config.yaml
vocab_size: 8192
hidden_act: "swiglu"
norm_eps: 1e-05
positions: "rope"
bias: "qkv"
init: "normal"
init_std_qkv: 0.0266
init_std_o: 0.00471
decay_shape: "linear"
train_tokens: 431500000
max_steps: 13169
Each number is 200 + 40 x the weight over its row's rms, rounded and kept within 0 to 999. Layers, rows and columns count from 0. The size before them is the row's rms in percent of the matrix's.

# down: layer 11 MLP down (transposed), 448x160, rms 0.0967, rows 301-315, columns 0-159
# gate: layer 11 MLP gate, 448x160, rms 0.0966, rows 302-315, columns 0-159
# up: layer 11 MLP up, 448x160, rms 0.0977, rows 302-315, columns 0-159
down301,100,258,217,174,198,161,290,148,206,229,210,228,183,170,172,232,231,191,127,204,228,194,263,175,193,258,144,175,193,196,245,171,180,229,211,131,213,147,185,162,226,237,237,216,296,192,130,177,165,223,233,250,257,273,178,120,174,243,222,99,214,192,205,131,164,204,231,207,254,130,173,145,123,226,162,180,181,222,228,228,182,178,205,278,188,214,153,212,198,188,223,205,143,192,165,191,209,154,146,176,188,234,224,212,142,203,166,177,258,238,221,136,219,195,179,131,220,180,210,132,174,191,213,195,147,183,240,210,188,209,242,183,198,327,212,231,237,158,278,103,236,209,164,124,257,184,229,190,197,207,127,168,198,150,197,194,175,255,166,200,177
gate302,093,154,152,198,232,225,202,225,136,222,182,228,181,217,241,176,237,200,262,251,129,293,127,168,163,206,148,252,183,160,157,247,212,216,178,227,211,245,152,187,267,195,223,237,242,226,196,248,213,198,116,169,184,183,269,150,232,224,193,162,173,178,252,157,170,210,253,185,228,189,186,159,116,232,204,237,221,177,224,197,225,235,215,155,160,171,218,276,238,197,279,127,208,148,171,225,110,161,204,226,254,268,197,190,192,237,140,183,192,173,194,213,105,151,279,171,152,228,252,99,213,224,202,279,205,260,226,231,216,241,243,249,189,244,217,198,193,129,172,194,191,229,209,218,201,235,236,231,201,156,192,152,224,228,154,156,290,195,182,187,170
up302,093,218,182,179,185,238,154,193,184,199,179,243,135,323,197,179,205,250,198,165,225,293,224,227,203,222,155,253,231,192,147,186,130,250,194,220,223,179,217,212,289,133,213,161,163,193,176,150,243,171,209,297,118,243,262,179,204,190,178,146,169,161,250,94,163,174,268,173,224,182,159,132,254,167,175,236,192,265,132,237,199,193,159,178,238,200,189,177,216,234,161,182,224,210,208,207,212,260,251,212,201,241,225,212,162,192,244,112,123,261,201,175,181,178,221,152,182,204,246,105,231,216,157,216,195,253,231,258,246,199,234,218,184,184,186,202,157,184,245,294,205,177,232,246,182,182,237,173,254,193,197,227,256,226,186,198,255,172,242,210,193
down302,090,228,256,255,246,181,179,113,172,211,271,114,218,179,183,161,180,259,181,221,267,206,247,245,170,163,218,192,212,249,192,150,299,211,175,186,207,202,257,268,205,178,231,149,107,232,225,196,220,152,211,225,193,193,191,228,151,218,254,200,182,197,143,178,209,199,160,159,173,215,163,237,237,238,202,214,178,249,265,136,206,133,233,205,177,190,151,160,193,174,197,213,188,231,185,187,244,199,276,134,202,145,205,195,272,138,209,224,190,192,142,236,276,192,173,165,248,220,152,197,54,188,204,184,190,197,216,153,187,176,187,231,241,152,191,243,154,164,330,199,135,192,202,206,118,207,159,163,214,235,214,162,200,234,201,237,186,193,148,203,251
gate303,097,161,200,185,212,281,206,266,260,236,277,194,212,135,146,215,194,204,163,186,200,235,241,242,291,186,178,180,199,263,246,174,141,199,158,209,210,223,127,199,209,234,164,165,212,189,255,203,184,211,180,192,185,187,136,161,103,124,181,235,181,211,243,226,187,207,153,238,205,212,156,238,194,237,245,183,193,108,221,247,193,271,220,148,227,173,176,184,230,193,246,249,247,228,156,206,220,187,154,184,195,201,153,109,163,244,206,165,293,165,220,213,193,153,269,239,171,230,189,181,227,202,142,223,213,146,222,163,211,180,215,200,147,194,193,119,245,164,136,174,209,248,225,209,245,137,208,105,173,229,129,157,133,211,150,132,172,159,221,276,206
up303,097,213,163,185,232,225,184,239,214,182,189,218,258,196,218,124,197,231,144,167,157,160,153,255,202,310,196,187,123,212,163,258,173,225,255,192,231,185,226,237,205,233,154,141,241,193,216,128,155,117,230,249,230,217,232,266,192,180,239,234,166,198,181,247,159,236,179,197,171,161,195,147,167,176,157,211,192,235,233,150,197,216,256,267,226,207,268,204,206,190,163,185,227,238,314,141,268,193,225,194,200,217,224,272,211,168,177,198,159,189,172,227,104,234,200,122,175,200,129,162,186,217,169,269,205,310,171,192,168,177,176,181,166,178,186,202,201,221,194,183,198,277,159,115,216,155,232,237,233,161,233,229,263,166,211,281,219,235,165,147,191
down303,099,185,212,219,195,104,217,149,253,165,304,205,207,230,233,198,206,219,191,198,176,188,157,233,215,226,235,181,237,236,142,169,217,178,194,239,211,186,282,296,145,275,188,277,194,156,175,195,234,219,158,81,225,196,176,149,246,236,168,201,209,200,156,164,216,204,229,215,197,162,189,210,219,228,203,255,234,211,209,222,219,238,255,150,210,193,251,247,206,256,210,112,179,241,250,200,158,191,232,181,232,255,157,174,266,203,226,185,205,220,165,333,214,160,107,150,210,199,228,156,161,175,169,203,244,152,205,196,250,243,227,226,178,147,228,243,212,217,94,216,206,227,200,230,177,207,215,271,226,185,153,241,191,267,181,155,159,208,131,205,133
gate304,111,228,153,197,222,189,169,203,238,256,181,199,155,128,239,239,244,280,219,231,206,186,237,222,191,199,134,192,197,220,160,112,216,188,217,244,206,194,239,124,222,189,192,185,235,186,276,182,144,249,184,197,206,182,265,256,185,191,163,190,286,266,264,224,226,149,208,212,232,191,184,224,153,246,166,180,189,235,196,178,236,265,170,198,170,189,156,215,175,179,210,210,228,208,163,184,176,224,242,282,251,298,179,261,179,256,159,239,245,318,155,256,174,223,159,273,256,202,184,190,219,186,202,170,178,238,274,235,266,174,198,129,236,261,210,219,183,156,159,233,148,203,204,269,200,188,79,226,174,224,270,203,165,197,146,168,203,183,185,150,192
up304,099,179,202,215,209,186,188,238,170,206,193,223,267,186,206,116,165,209,176,232,251,178,181,185,224,242,271,241,174,182,227,209,124,233,199,126,172,142,202,219,272,220,189,181,199,187,187,188,274,156,290,224,240,221,178,191,197,194,170,229,133,175,147,170,158,177,190,166,147,200,145,123,228,191,181,275,211,186,207,177,165,243,176,220,255,214,230,217,221,188,182,216,158,146,189,215,160,193,165,181,95,174,125,160,238,152,276,185,114,146,170,76,134,198,240,180,163,191,192,190,247,222,173,196,164,231,206,202,220,182,141,186,155,71,185,184,175,188,244,233,194,151,138,194,257,208,244,169,201,252,155,149,208,190,112,243,186,219,209,196,151
down304,097,259,117,243,169,269,183,197,239,180,263,221,137,183,187,247,205,211,234,221,174,168,218,249,204,142,168,164,212,179,162,182,217,217,206,248,201,221,236,153,164,141,208,195,190,224,224,201,158,221,77,236,202,221,211,278,224,244,191,196,225,278,282,199,209,195,265,178,247,182,254,234,165,218,253,138,206,196,132,226,195,172,190,210,167,197,175,178,198,203,223,246,221,216,235,172,186,225,214,240,307,263,185,206,165,202,158,194,278,262,185,275,254,220,180,291,229,153,217,280,263,179,256,221,224,213,212,204,226,213,239,197,254,277,215,237,190,198,142,204,260,239,233,207,167,172,153,237,125,179,260,280,200,112,186,193,198,151,215,196,213
gate305,095,191,290,241,205,219,183,180,151,155,226,232,200,299,196,209,172,228,144,131,215,225,154,194,141,183,196,196,268,193,194,207,200,146,185,195,190,271,202,137,225,309,134,235,256,160,187,225,172,235,86,225,185,218,198,196,213,152,198,165,229,190,215,200,176,203,251,163,167,230,196,182,153,254,161,139,298,171,206,213,144,268,119,267,215,231,241,164,262,184,211,194,170,173,228,182,279,275,245,223,205,196,145,229,197,191,230,199,222,185,236,227,149,260,211,243,184,256,170,216,231,217,225,243,232,162,156,238,270,208,184,122,176,176,195,198,194,237,187,213,185,275,280,214,158,175,174,223,138,228,167,156,171,199,220,229,204,131,145,179,221
up305,098,232,233,161,220,201,233,185,229,230,206,267,224,156,127,182,202,204,174,147,216,218,190,216,254,235,242,257,203,182,184,162,198,198,155,179,253,179,222,172,142,153,247,273,227,129,271,213,210,201,207,195,165,210,193,195,178,286,193,216,254,242,204,210,194,188,200,170,142,238,199,195,241,202,191,222,203,302,139,172,217,263,160,210,222,285,200,158,208,170,192,125,146,225,110,197,270,261,205,281,227,92,113,150,251,247,217,148,209,189,261,247,233,226,203,177,235,162,242,159,129,153,209,164,253,152,149,217,219,188,246,222,177,235,238,162,188,239,204,146,257,177,169,176,224,194,166,175,201,230,154,157,168,172,272,235,196,234,214,250,268
down305,096,179,220,174,180,254,182,204,166,217,202,169,225,211,122,214,141,197,220,112,139,234,208,132,207,145,240,130,191,205,236,248,178,171,205,236,180,255,194,166,253,193,213,221,195,215,192,227,173,160,197,183,190,168,225,161,228,194,177,220,231,215,197,136,114,207,227,226,190,278,164,199,146,117,209,218,230,254,230,156,273,185,187,151,195,162,226,195,209,197,212,224,215,149,167,163,214,196,154,199,247,223,251,235,212,168,272,229,208,140,224,192,171,238,169,182,276,176,246,179,306,174,219,116,155,160,225,249,170,183,166,199,250,249,192,171,277,250,161,176,215,197,259,136,96,145,300,192,220,141,259,258,217,156,162,121,229,208,234,221,194
gate306,096,184,272,100,219,166,215,198,184,202,177,221,177,159,211,250,197,178,227,147,85,198,150,248,172,170,196,168,97,132,175,121,188,203,239,154,202,190,216,202,185,179,208,232,212,199,193,157,183,216,270,182,227,229,211,218,219,155,125,189,237,227,235,150,199,193,171,203,189,172,220,236,146,165,170,270,93,173,239,217,196,195,138,124,250,182,199,189,193,217,206,204,207,262,259,227,274,155,180,179,150,204,192,297,259,161,154,216,212,192,227,248,196,115,232,212,216,121,167,213,257,176,173,273,157,291,244,176,215,197,164,238,174,205,228,217,220,223,160,149,184,201,144,118,188,249,176,232,212,190,165,177,217,287,224,179,199,243,167,212,188
up306,109,132,231,131,197,184,181,187,204,114,170,217,176,197,239,187,186,229,268,181,244,235,245,172,156,166,187,275,219,257,191,286,150,102,152,190,227,125,94,196,202,129,204,246,222,174,195,182,116,207,217,100,198,170,235,223,213,192,211,227,149,303,268,229,191,236,188,188,195,223,192,232,227,202,180,231,209,165,188,171,207,208,170,190,253,230,249,203,188,223,226,207,166,131,150,231,165,207,263,267,195,193,275,206,163,162,214,199,200,248,279,287,145,148,240,281,198,208,250,172,196,252,213,265,229,177,163,205,273,231,130,193,195,166,211,203,166,186,191,201,146,207,195,143,202,185,202,186,189,160,202,176,185,199,174,153,153,226,157,255,210
down306,111,203,219,178,224,170,224,254,232,93,215,262,213,198,222,327,138,189,216,234,240,150,167,139,227,256,219,210,196,215,199,309,149,195,186,234,222,140,113,145,244,156,224,214,200,148,174,203,176,218,170,124,188,206,213,290,223,228,219,232,212,225,265,176,227,167,160,195,158,168,144,267,173,188,207,184,203,185,246,206,121,234,277,204,183,171,182,193,270,198,227,198,220,221,260,240,154,167,200,256,173,206,252,195,243,189,168,203,166,203,204,175,175,182,211,178,235,241,186,151,319,177,210,211,172,227,187,169,231,223,173,221,164,220,169,168,201,227,289,144,155,152,172,169,165,252,173,220,146,194,269,266,215,271,237,217,180,225,147,191,211
gate307,106,176,233,223,263,202,153,202,263,218,209,233,189,167,169,187,214,169,209,178,216,148,193,239,178,187,236,231,199,149,185,150,201,230,216,208,169,232,203,238,216,199,256,147,187,222,240,230,229,181,163,210,280,163,247,217,212,237,166,199,278,240,244,137,213,196,217,212,215,219,152,286,255,220,192,241,198,195,145,181,165,245,207,249,201,191,208,191,199,141,193,138,118,240,118,210,214,108,201,215,223,265,112,166,226,223,218,192,178,154,122,173,256,211,215,176,225,176,120,123,246,241,159,231,164,131,195,158,220,158,180,212,136,182,272,159,234,114,171,244,213,190,217,256,177,177,241,145,156,279,241,141,187,176,169,107,175,167,282,179,163
up307,107,171,186,208,150,190,183,168,207,173,210,193,177,210,238,209,186,175,227,224,147,179,155,180,213,164,153,159,198,206,201,225,187,127,255,193,236,137,197,232,195,148,149,151,106,223,212,173,189,228,204,187,202,229,257,201,248,217,97,214,250,169,191,203,150,175,211,223,217,211,233,75,149,132,286,192,227,195,193,195,156,262,227,85,196,155,199,241,234,203,206,237,222,197,186,121,270,207,194,233,188,170,217,150,142,203,229,200,228,230,160,175,202,187,174,263,195,197,246,213,194,192,214,233,200,290,135,173,166,258,142,231,212,217,287,175,167,96,204,194,197,265,256,204,240,84,165,204,227,207,234,138,133,143,177,210,175,234,180,177,208
down307,108,251,216,165,157,119,236,197,221,239,214,190,213,223,153,205,210,139,129,180,196,230,236,200,201,290,190,214,290,184,221,141,234,203,197,277,226,216,245,164,235,182,184,226,201,247,212,200,239,214,125,252,196,145,155,212,246,213,200,198,106,239,213,110,241,171,291,214,195,137,154,219,156,179,197,178,222,188,143,165,253,230,222,190,217,153,231,156,227,187,221,197,239,148,176,210,178,210,262,206,214,157,234,275,123,141,126,190,191,174,194,220,217,138,165,150,276,221,247,204,264,121,211,200,267,179,222,151,164,153,258,226,209,165,242,136,226,203,242,160,229,241,207,231,218,155,254,182,136,232,218,256,184,218,170,146,182,176,265,236,187
gate308,102,194,256,196,208,238,143,186,165,202,250,135,110,147,232,211,146,141,267,155,130,198,274,201,178,142,191,199,176,125,180,159,288,220,219,187,181,217,236,155,193,220,251,214,210,170,224,114,218,259,260,212,199,222,216,204,129,250,182,185,156,200,189,221,186,133,217,204,217,195,177,292,222,177,153,190,124,174,253,187,177,178,170,184,216,126,211,147,202,247,208,128,175,142,235,191,178,197,179,209,188,186,110,176,226,183,170,215,183,180,161,199,210,223,215,152,197,124,178,207,300,255,222,171,301,187,149,168,226,187,142,217,178,186,227,245,169,206,110,164,177,169,187,205,143,216,149,164,233,263,168,227,139,226,226,215,153,195,192,247,240
up308,111,199,290,173,201,238,185,165,196,177,121,252,247,151,261,197,188,267,147,266,157,164,127,168,210,163,217,209,80,247,189,168,207,227,200,206,187,287,191,176,204,193,144,279,254,239,256,125,128,170,210,236,191,240,222,259,213,204,210,250,223,265,183,256,213,159,179,243,183,142,265,173,179,267,165,216,170,248,207,171,204,135,181,197,124,178,193,151,183,166,213,202,201,151,224,188,270,177,179,151,202,188,164,236,184,188,217,201,238,243,221,201,159,184,179,167,193,179,136,181,168,195,191,193,267,177,172,172,226,158,179,187,224,146,141,200,209,234,211,267,202,240,212,216,178,216,138,117,252,241,237,232,275,179,179,184,123,285,211,177,205
down308,111,180,264,192,206,223,169,227,143,191,273,266,187,246,232,216,219,187,212,215,167,236,173,228,209,171,216,195,113,149,139,231,183,240,160,252,218,221,227,191,283,154,196,171,264,183,199,200,193,288,189,262,215,172,218,178,226,128,213,168,193,172,237,221,227,187,203,199,171,162,181,210,201,158,240,244,238,166,234,150,261,200,239,170,165,209,234,238,145,193,235,169,179,243,169,208,142,201,269,190,217,207,179,281,241,184,262,221,133,241,138,224,132,221,183,63,183,248,169,180,232,213,240,239,171,263,177,170,221,168,120,266,277,186,164,165,215,231,281,226,178,174,245,168,199,168,151,211,223,183,175,213,169,220,292,246,289,235,190,163,190
gate309,094,208,256,297,231,269,200,109,161,232,166,254,237,199,183,255,237,226,166,162,167,237,220,256,174,236,227,223,170,160,184,219,227,147,217,156,194,186,236,169,158,222,217,194,241,152,193,155,245,237,168,203,254,249,207,179,223,106,180,178,167,179,205,137,232,154,270,192,264,122,213,258,171,220,236,141,164,121,182,240,246,183,183,197,186,183,221,173,268,210,160,207,239,190,223,199,171,275,186,226,173,147,209,97,142,206,173,265,166,171,125,193,157,230,190,193,172,103,199,227,218,195,243,165,217,109,203,190,161,188,176,147,229,154,189,124,179,157,229,169,224,157,138,265,179,205,145,188,223,214,193,214,235,166,153,183,148,178,222,157,172
up309,089,233,194,94,173,185,228,255,218,200,113,131,218,234,203,238,79,262,264,188,208,181,182,202,183,193,148,193,214,189,250,208,160,194,108,211,241,178,175,206,207,169,168,189,148,215,190,196,212,204,117,183,189,205,245,232,201,269,245,167,176,252,201,221,240,153,298,146,106,193,170,241,234,268,245,200,171,187,179,191,197,232,165,173,133,243,211,201,215,146,190,202,213,223,256,245,240,216,198,166,192,244,221,221,199,226,201,207,213,215,137,175,220,239,187,159,226,138,194,171,256,248,143,189,197,192,207,158,189,181,217,209,190,180,324,222,195,156,170,234,225,129,191,146,262,202,228,202,293,238,156,181,169,241,182,200,274,127,177,259,238
down309,090,120,182,163,206,175,217,142,189,202,226,180,259,118,203,143,215,247,196,185,205,201,193,247,199,254,223,241,189,216,222,194,204,206,245,226,171,193,208,242,83,241,215,234,292,185,202,219,215,183,175,161,238,158,205,166,220,138,163,183,205,217,185,167,224,167,164,239,194,170,276,194,180,176,169,172,185,231,183,158,264,230,192,191,94,159,217,254,264,169,94,210,251,180,126,198,190,200,223,245,194,193,165,173,126,218,159,241,233,196,217,174,178,189,138,243,161,219,112,216,195,190,258,203,173,254,242,212,150,202,227,179,198,209,134,184,137,145,182,127,248,252,145,261,193,121,200,273,174,208,219,121,245,145,231,155,256,231,215,156,240
gate310,102,233,205,150,281,307,295,255,158,172,182,275,133,246,213,198,212,180,220,193,134,165,193,233,230,191,277,169,172,217,135,173,214,201,216,225,170,164,276,198,229,246,214,248,165,174,248,196,308,167,202,184,220,180,316,185,196,195,196,225,151,191,209,306,235,229,203,281,202,191,234,223,176,214,205,237,256,201,205,165,200,188,174,200,264,172,172,268,219,161,241,255,155,222,178,223,178,257,206,257,206,253,174,227,208,186,212,251,223,154,137,310,157,164,197,206,148,160,190,254,205,164,166,189,226,204,209,197,166,245,207,254,200,184,198,165,198,193,153,227,166,225,188,183,130,234,233,188,127,243,202,181,231,152,224,197,199,249,211,255,250
up310,096,177,175,200,179,131,150,188,192,205,233,153,271,179,207,179,220,173,195,160,289,177,233,176,185,234,134,153,228,188,244,151,222,166,233,134,173,267,149,282,241,153,264,180,224,234,178,240,158,213,222,164,221,198,204,228,136,237,206,183,265,173,180,140,213,179,255,138,222,248,151,168,222,168,215,173,175,153,232,191,256,268,176,263,164,233,140,180,178,233,193,213,211,104,192,181,280,192,192,124,198,159,227,142,182,161,290,153,249,186,204,84,217,248,274,238,236,235,171,219,229,248,276,188,231,222,160,241,192,213,213,157,206,187,182,222,208,207,230,182,219,243,239,227,255,139,172,202,240,179,245,174,181,207,166,237,273,220,150,162,222
down310,096,180,158,133,237,235,200,250,190,147,225,273,148,193,158,148,216,183,218,198,184,161,178,216,261,173,260,167,172,233,170,242,185,209,205,194,159,153,272,227,89,261,250,204,206,207,239,214,290,187,205,219,198,183,265,188,260,208,220,272,130,215,244,286,200,209,186,272,202,216,255,223,203,163,193,208,239,196,207,167,170,201,206,198,270,184,220,205,226,131,169,234,147,234,197,231,175,289,229,251,212,224,165,191,172,196,209,259,248,189,167,255,200,165,189,193,132,152,182,221,246,161,210,184,215,216,144,209,171,230,253,283,205,246,225,227,244,186,78,218,139,199,242,193,146,242,210,244,99,233,213,203,259,143,244,209,173,252,183,224,188
gate311,093,197,250,181,236,196,243,283,185,229,221,216,166,166,202,254,228,199,218,124,79,219,223,202,142,158,147,221,203,195,199,163,224,158,193,242,228,118,115,178,200,260,166,169,165,140,181,236,179,179,249,183,170,171,170,182,151,106,201,261,162,164,212,181,107,228,165,187,123,170,209,206,229,206,225,216,161,193,260,206,217,171,267,190,209,187,217,194,161,194,186,174,193,164,222,182,188,193,221,194,169,213,199,181,157,160,132,184,179,131,192,311,203,95,207,245,196,218,165,198,161,268,258,187,191,187,192,235,212,140,239,150,212,202,185,139,147,230,202,149,222,250,253,214,180,135,264,199,243,226,149,144,205,151,260,159,223,277,214,207,252
up311,097,204,261,153,225,242,143,166,257,150,204,200,246,150,276,231,281,171,203,178,153,224,204,209,212,228,250,219,261,201,128,191,160,189,218,166,162,205,184,212,198,168,249,201,204,213,118,246,209,222,189,254,183,186,238,202,213,138,178,234,213,221,256,164,197,246,181,221,215,203,240,121,169,208,171,180,252,241,179,164,201,168,185,238,206,228,250,276,225,243,194,208,135,251,182,180,200,206,264,163,197,329,219,209,231,197,200,170,197,194,123,263,218,169,222,189,198,214,182,203,143,169,214,145,156,217,123,170,266,225,217,136,131,209,133,193,205,174,214,275,215,219,171,191,230,188,155,195,101,131,234,108,245,206,163,270,213,225,134,224,124
down311,101,211,236,243,234,183,158,190,212,138,200,209,229,184,154,141,191,196,202,233,226,214,169,230,202,225,149,189,147,270,150,145,250,255,252,245,126,248,210,180,112,189,166,198,176,248,177,145,204,224,168,232,205,189,254,240,201,182,183,189,221,184,161,245,202,238,173,212,180,243,262,278,182,213,224,242,242,208,228,157,183,208,191,198,164,205,229,178,272,205,187,249,179,211,238,211,212,215,188,155,241,133,191,165,259,244,226,220,168,181,203,146,168,209,101,234,196,127,231,273,91,223,158,209,101,172,191,235,84,106,224,291,178,181,184,154,237,120,291,250,189,189,260,173,202,228,235,209,230,165,168,193,168,187,220,178,211,174,219,182,192
gate312,103,218,236,198,209,251,209,197,172,168,222,288,202,255,230,112,122,155,324,189,179,206,187,200,186,219,212,193,202,219,196,185,243,146,221,207,267,189,125,150,258,218,166,242,123,174,270,142,174,256,128,195,267,169,219,177,216,255,188,177,252,201,150,193,243,254,179,158,228,212,169,202,211,199,190,188,125,221,193,153,179,229,216,208,212,234,253,226,165,236,258,267,220,207,183,209,228,142,194,214,211,215,201,215,207,229,192,214,193,164,245,167,173,236,244,219,204,154,274,313,282,170,168,241,183,183,227,178,268,142,218,174,156,249,243,184,164,151,203,272,252,193,259,152,87,208,166,165,194,239,181,177,214,198,257,205,240,210,195,227,228
up312,100,222,176,233,237,226,246,176,229,214,188,231,143,253,193,214,243,147,209,155,144,174,249,182,184,195,203,220,168,199,210,219,151,157,203,179,188,253,291,201,186,287,164,241,251,199,180,205,227,201,153,188,164,187,251,205,158,206,271,234,181,174,164,194,252,244,301,195,257,178,134,221,271,134,184,187,199,236,214,221,243,175,223,149,195,249,201,164,251,238,158,221,272,167,263,220,218,225,191,185,119,190,187,158,194,118,232,204,217,164,125,178,193,226,193,222,284,129,251,211,258,180,175,209,187,221,211,208,186,239,238,193,254,132,228,183,189,237,255,207,185,228,148,294,170,166,161,238,300,153,236,159,239,305,218,211,194,200,233,282,202
down312,098,202,179,209,246,159,178,176,274,142,182,124,270,193,181,240,163,187,120,176,218,182,222,212,206,242,152,270,162,162,257,188,227,197,158,177,151,210,192,163,232,194,197,208,239,253,160,191,200,167,179,185,195,190,153,128,172,205,207,164,178,236,208,236,181,279,188,205,212,206,197,163,183,199,174,177,165,204,191,217,218,162,151,224,215,145,135,208,184,131,230,171,89,133,205,157,172,202,215,208,232,216,281,176,186,187,235,199,232,196,204,235,147,123,175,129,272,246,182,156,69,251,168,150,156,145,235,237,198,228,185,236,194,229,119,194,219,212,254,236,250,161,184,221,276,181,228,314,145,131,190,189,263,217,209,228,236,185,228,257,191
gate313,100,180,270,215,184,217,138,196,156,221,173,183,194,182,209,233,235,189,201,224,237,214,198,213,154,250,292,200,231,203,166,166,253,246,213,113,225,158,188,193,197,184,147,207,135,210,146,219,194,189,161,112,163,197,234,196,220,190,205,225,139,205,163,233,235,215,149,210,266,229,217,209,148,213,205,174,164,233,202,209,161,252,218,221,231,273,154,215,211,141,262,210,202,218,240,299,238,140,215,197,133,253,208,209,264,229,199,230,246,196,227,183,149,185,214,262,215,218,180,192,242,267,269,221,148,278,303,206,153,202,183,120,185,170,201,254,286,260,153,272,227,195,189,165,182,173,280,149,190,257,228,118,228,264,175,227,247,233,213,154,185
up313,100,146,173,202,189,256,117,155,166,210,198,209,154,136,159,157,230,151,183,186,225,169,215,242,203,168,239,182,226,246,196,303,198,227,259,165,200,168,189,194,188,191,259,197,138,119,94,228,193,192,233,122,215,240,137,104,200,227,157,214,221,217,187,213,204,245,241,226,284,179,186,161,230,218,158,160,201,153,169,167,269,258,209,238,175,221,292,281,156,213,161,174,175,218,230,223,222,195,168,104,204,214,192,138,221,197,293,207,223,198,209,140,124,146,178,217,198,188,178,205,215,190,172,207,213,198,244,144,160,193,206,226,139,204,251,218,183,186,191,149,236,236,195,149,203,262,194,201,213,181,189,181,194,186,154,227,123,288,120,158,194
down313,100,162,242,246,187,235,216,215,183,200,248,232,171,208,213,166,157,210,190,240,226,267,203,206,223,239,220,246,205,166,241,190,217,143,173,171,110,163,229,196,230,218,281,233,184,276,211,186,147,216,161,237,190,152,165,201,184,209,183,222,240,182,226,157,171,136,208,236,183,189,121,264,190,180,159,238,153,257,219,154,280,230,233,202,151,117,259,127,245,203,194,188,164,217,178,181,162,139,198,239,232,197,223,190,228,221,176,211,186,180,219,106,177,220,236,163,189,170,227,237,166,208,146,183,195,197,283,187,202,185,207,217,188,162,227,123,152,170,304,149,178,220,172,108,93,237,190,282,123,208,178,229,126,195,105,248,226,206,159,205,232
gate314,102,255,220,219,227,208,213,218,141,193,210,197,230,260,273,126,234,179,198,128,214,235,140,222,197,241,213,189,244,175,147,143,188,197,221,211,217,162,221,150,235,140,207,261,176,239,255,185,186,203,234,214,165,170,232,118,181,249,230,215,253,139,215,275,206,186,213,229,209,240,244,257,263,230,219,253,216,166,160,144,171,176,166,207,170,178,287,178,210,151,255,110,197,163,168,177,173,179,189,208,275,202,144,177,214,200,235,182,209,203,234,200,280,279,193,143,191,185,267,140,215,146,165,125,214,222,219,156,191,177,171,205,225,211,228,224,225,193,165,216,267,232,261,223,197,159,97,242,96,195,188,170,315,208,182,193,229,237,196,256,213
up314,094,187,231,160,239,117,179,167,167,263,264,153,157,134,197,174,165,262,161,213,179,227,177,181,188,158,185,220,232,130,226,141,235,209,257,203,191,256,172,194,160,244,260,316,202,216,167,187,191,206,297,189,106,201,169,248,227,216,183,198,228,195,202,213,172,213,179,262,192,253,278,246,236,182,200,230,201,178,104,164,235,201,203,244,257,140,246,223,176,218,217,290,185,206,209,242,187,232,173,212,206,277,196,201,274,215,286,252,182,204,180,207,185,186,208,254,233,210,152,288,208,206,235,205,165,164,185,194,197,182,155,177,237,165,194,103,244,172,178,208,206,259,238,186,224,176,239,148,183,186,200,269,263,166,217,160,183,213,256,224,278
down314,098,312,208,169,127,158,210,233,122,207,177,236,203,203,234,109,214,210,147,210,164,187,142,280,162,291,201,196,175,179,165,272,185,207,197,166,278,126,194,121,150,242,210,192,285,149,188,231,196,230,157,239,287,181,217,209,157,226,215,237,135,148,184,167,184,255,146,181,204,196,160,204,194,211,212,147,215,164,250,173,189,136,128,177,187,207,213,206,202,149,241,142,260,178,221,161,261,144,160,248,171,211,193,186,229,218,175,195,175,217,195,207,228,278,213,191,226,199,153,181,151,253,193,125,203,157,213,197,262,158,196,262,167,203,207,198,218,173,325,191,217,211,199,203,217,205,188,238,247,236,208,161,137,172,198,151,207,229,149,219,163
gate315,101,210,247,238,249,246,260,208,198,255,142,231,168,184,155,253,257,172,211,210,182,199,212,254,197,264,198,195,206,203,237,194,116,229,231,172,192,242,143,237,207,213,205,251,158,196,188,224,155,234,209,217,255,233,224,280,186,269,282,262,251,184,163,157,289,254,200,230,215,201,180,139,236,163,186,206,249,151,241,198,183,235,251,272,277,164,253,156,166,184,214,160,153,200,220,213,133,179,214,184,199,233,100,245,160,198,202,254,288,192,181,164,231,230,223,212,163,212,175,163,203,172,240,111,165,198,133,203,168,204,191,245,180,203,256,162,142,164,194,145,215,183,169,245,204,133,132,192,146,150,195,185,188,145,165,177,162,238,245,276,150
up315,096,165,231,233,172,145,265,202,170,161,200,223,206,231,218,143,254,216,187,203,159,213,243,186,202,166,159,165,285,171,148,216,175,264,262,199,202,189,232,218,170,155,201,224,222,212,208,268,229,149,176,192,149,142,175,184,234,205,218,111,144,172,248,122,167,163,281,151,251,120,195,236,239,175,200,242,227,211,283,194,112,217,171,293,213,260,177,205,176,179,181,225,185,254,195,240,223,175,150,173,180,167,234,192,266,260,240,139,220,158,261,190,228,167,241,200,179,173,206,193,147,257,140,258,322,302,221,237,160,200,218,212,176,199,219,202,201,215,189,257,215,203,200,223,216,206,233,238,191,172,230,209,174,227,201,228,269,225,133,255,150
down315,097,148,157,177,208,222,214,230,219,237,137,167,194,205,172,146,152,193,204,181,227,177,200,129,195,174,223,238,194,201,196,202,216,123,221,218,191,243,225,184,228,192,254,276,191,185,145,228,100,214,125,156,218,157,153,223,166,137,170,234,206,165,213,254,156,172,182,193,179,196,270,248,126,187,243,138,175,252,130,194,180,155,194,210,218,172,206,220,159,177,160,269,166,220,157,166,177,236,160,236,242,157,181,153,180,126,146,179,198,184,180,150,140,230,161,209,250,146,212,157,233,193,115,173,165,202,232,138,251,296,147,152,248,226,114,193,125,162,143,150,166,262,155,172,143,197,225,166,169,221,184,123,193,184,231,210,155,167,192,163,257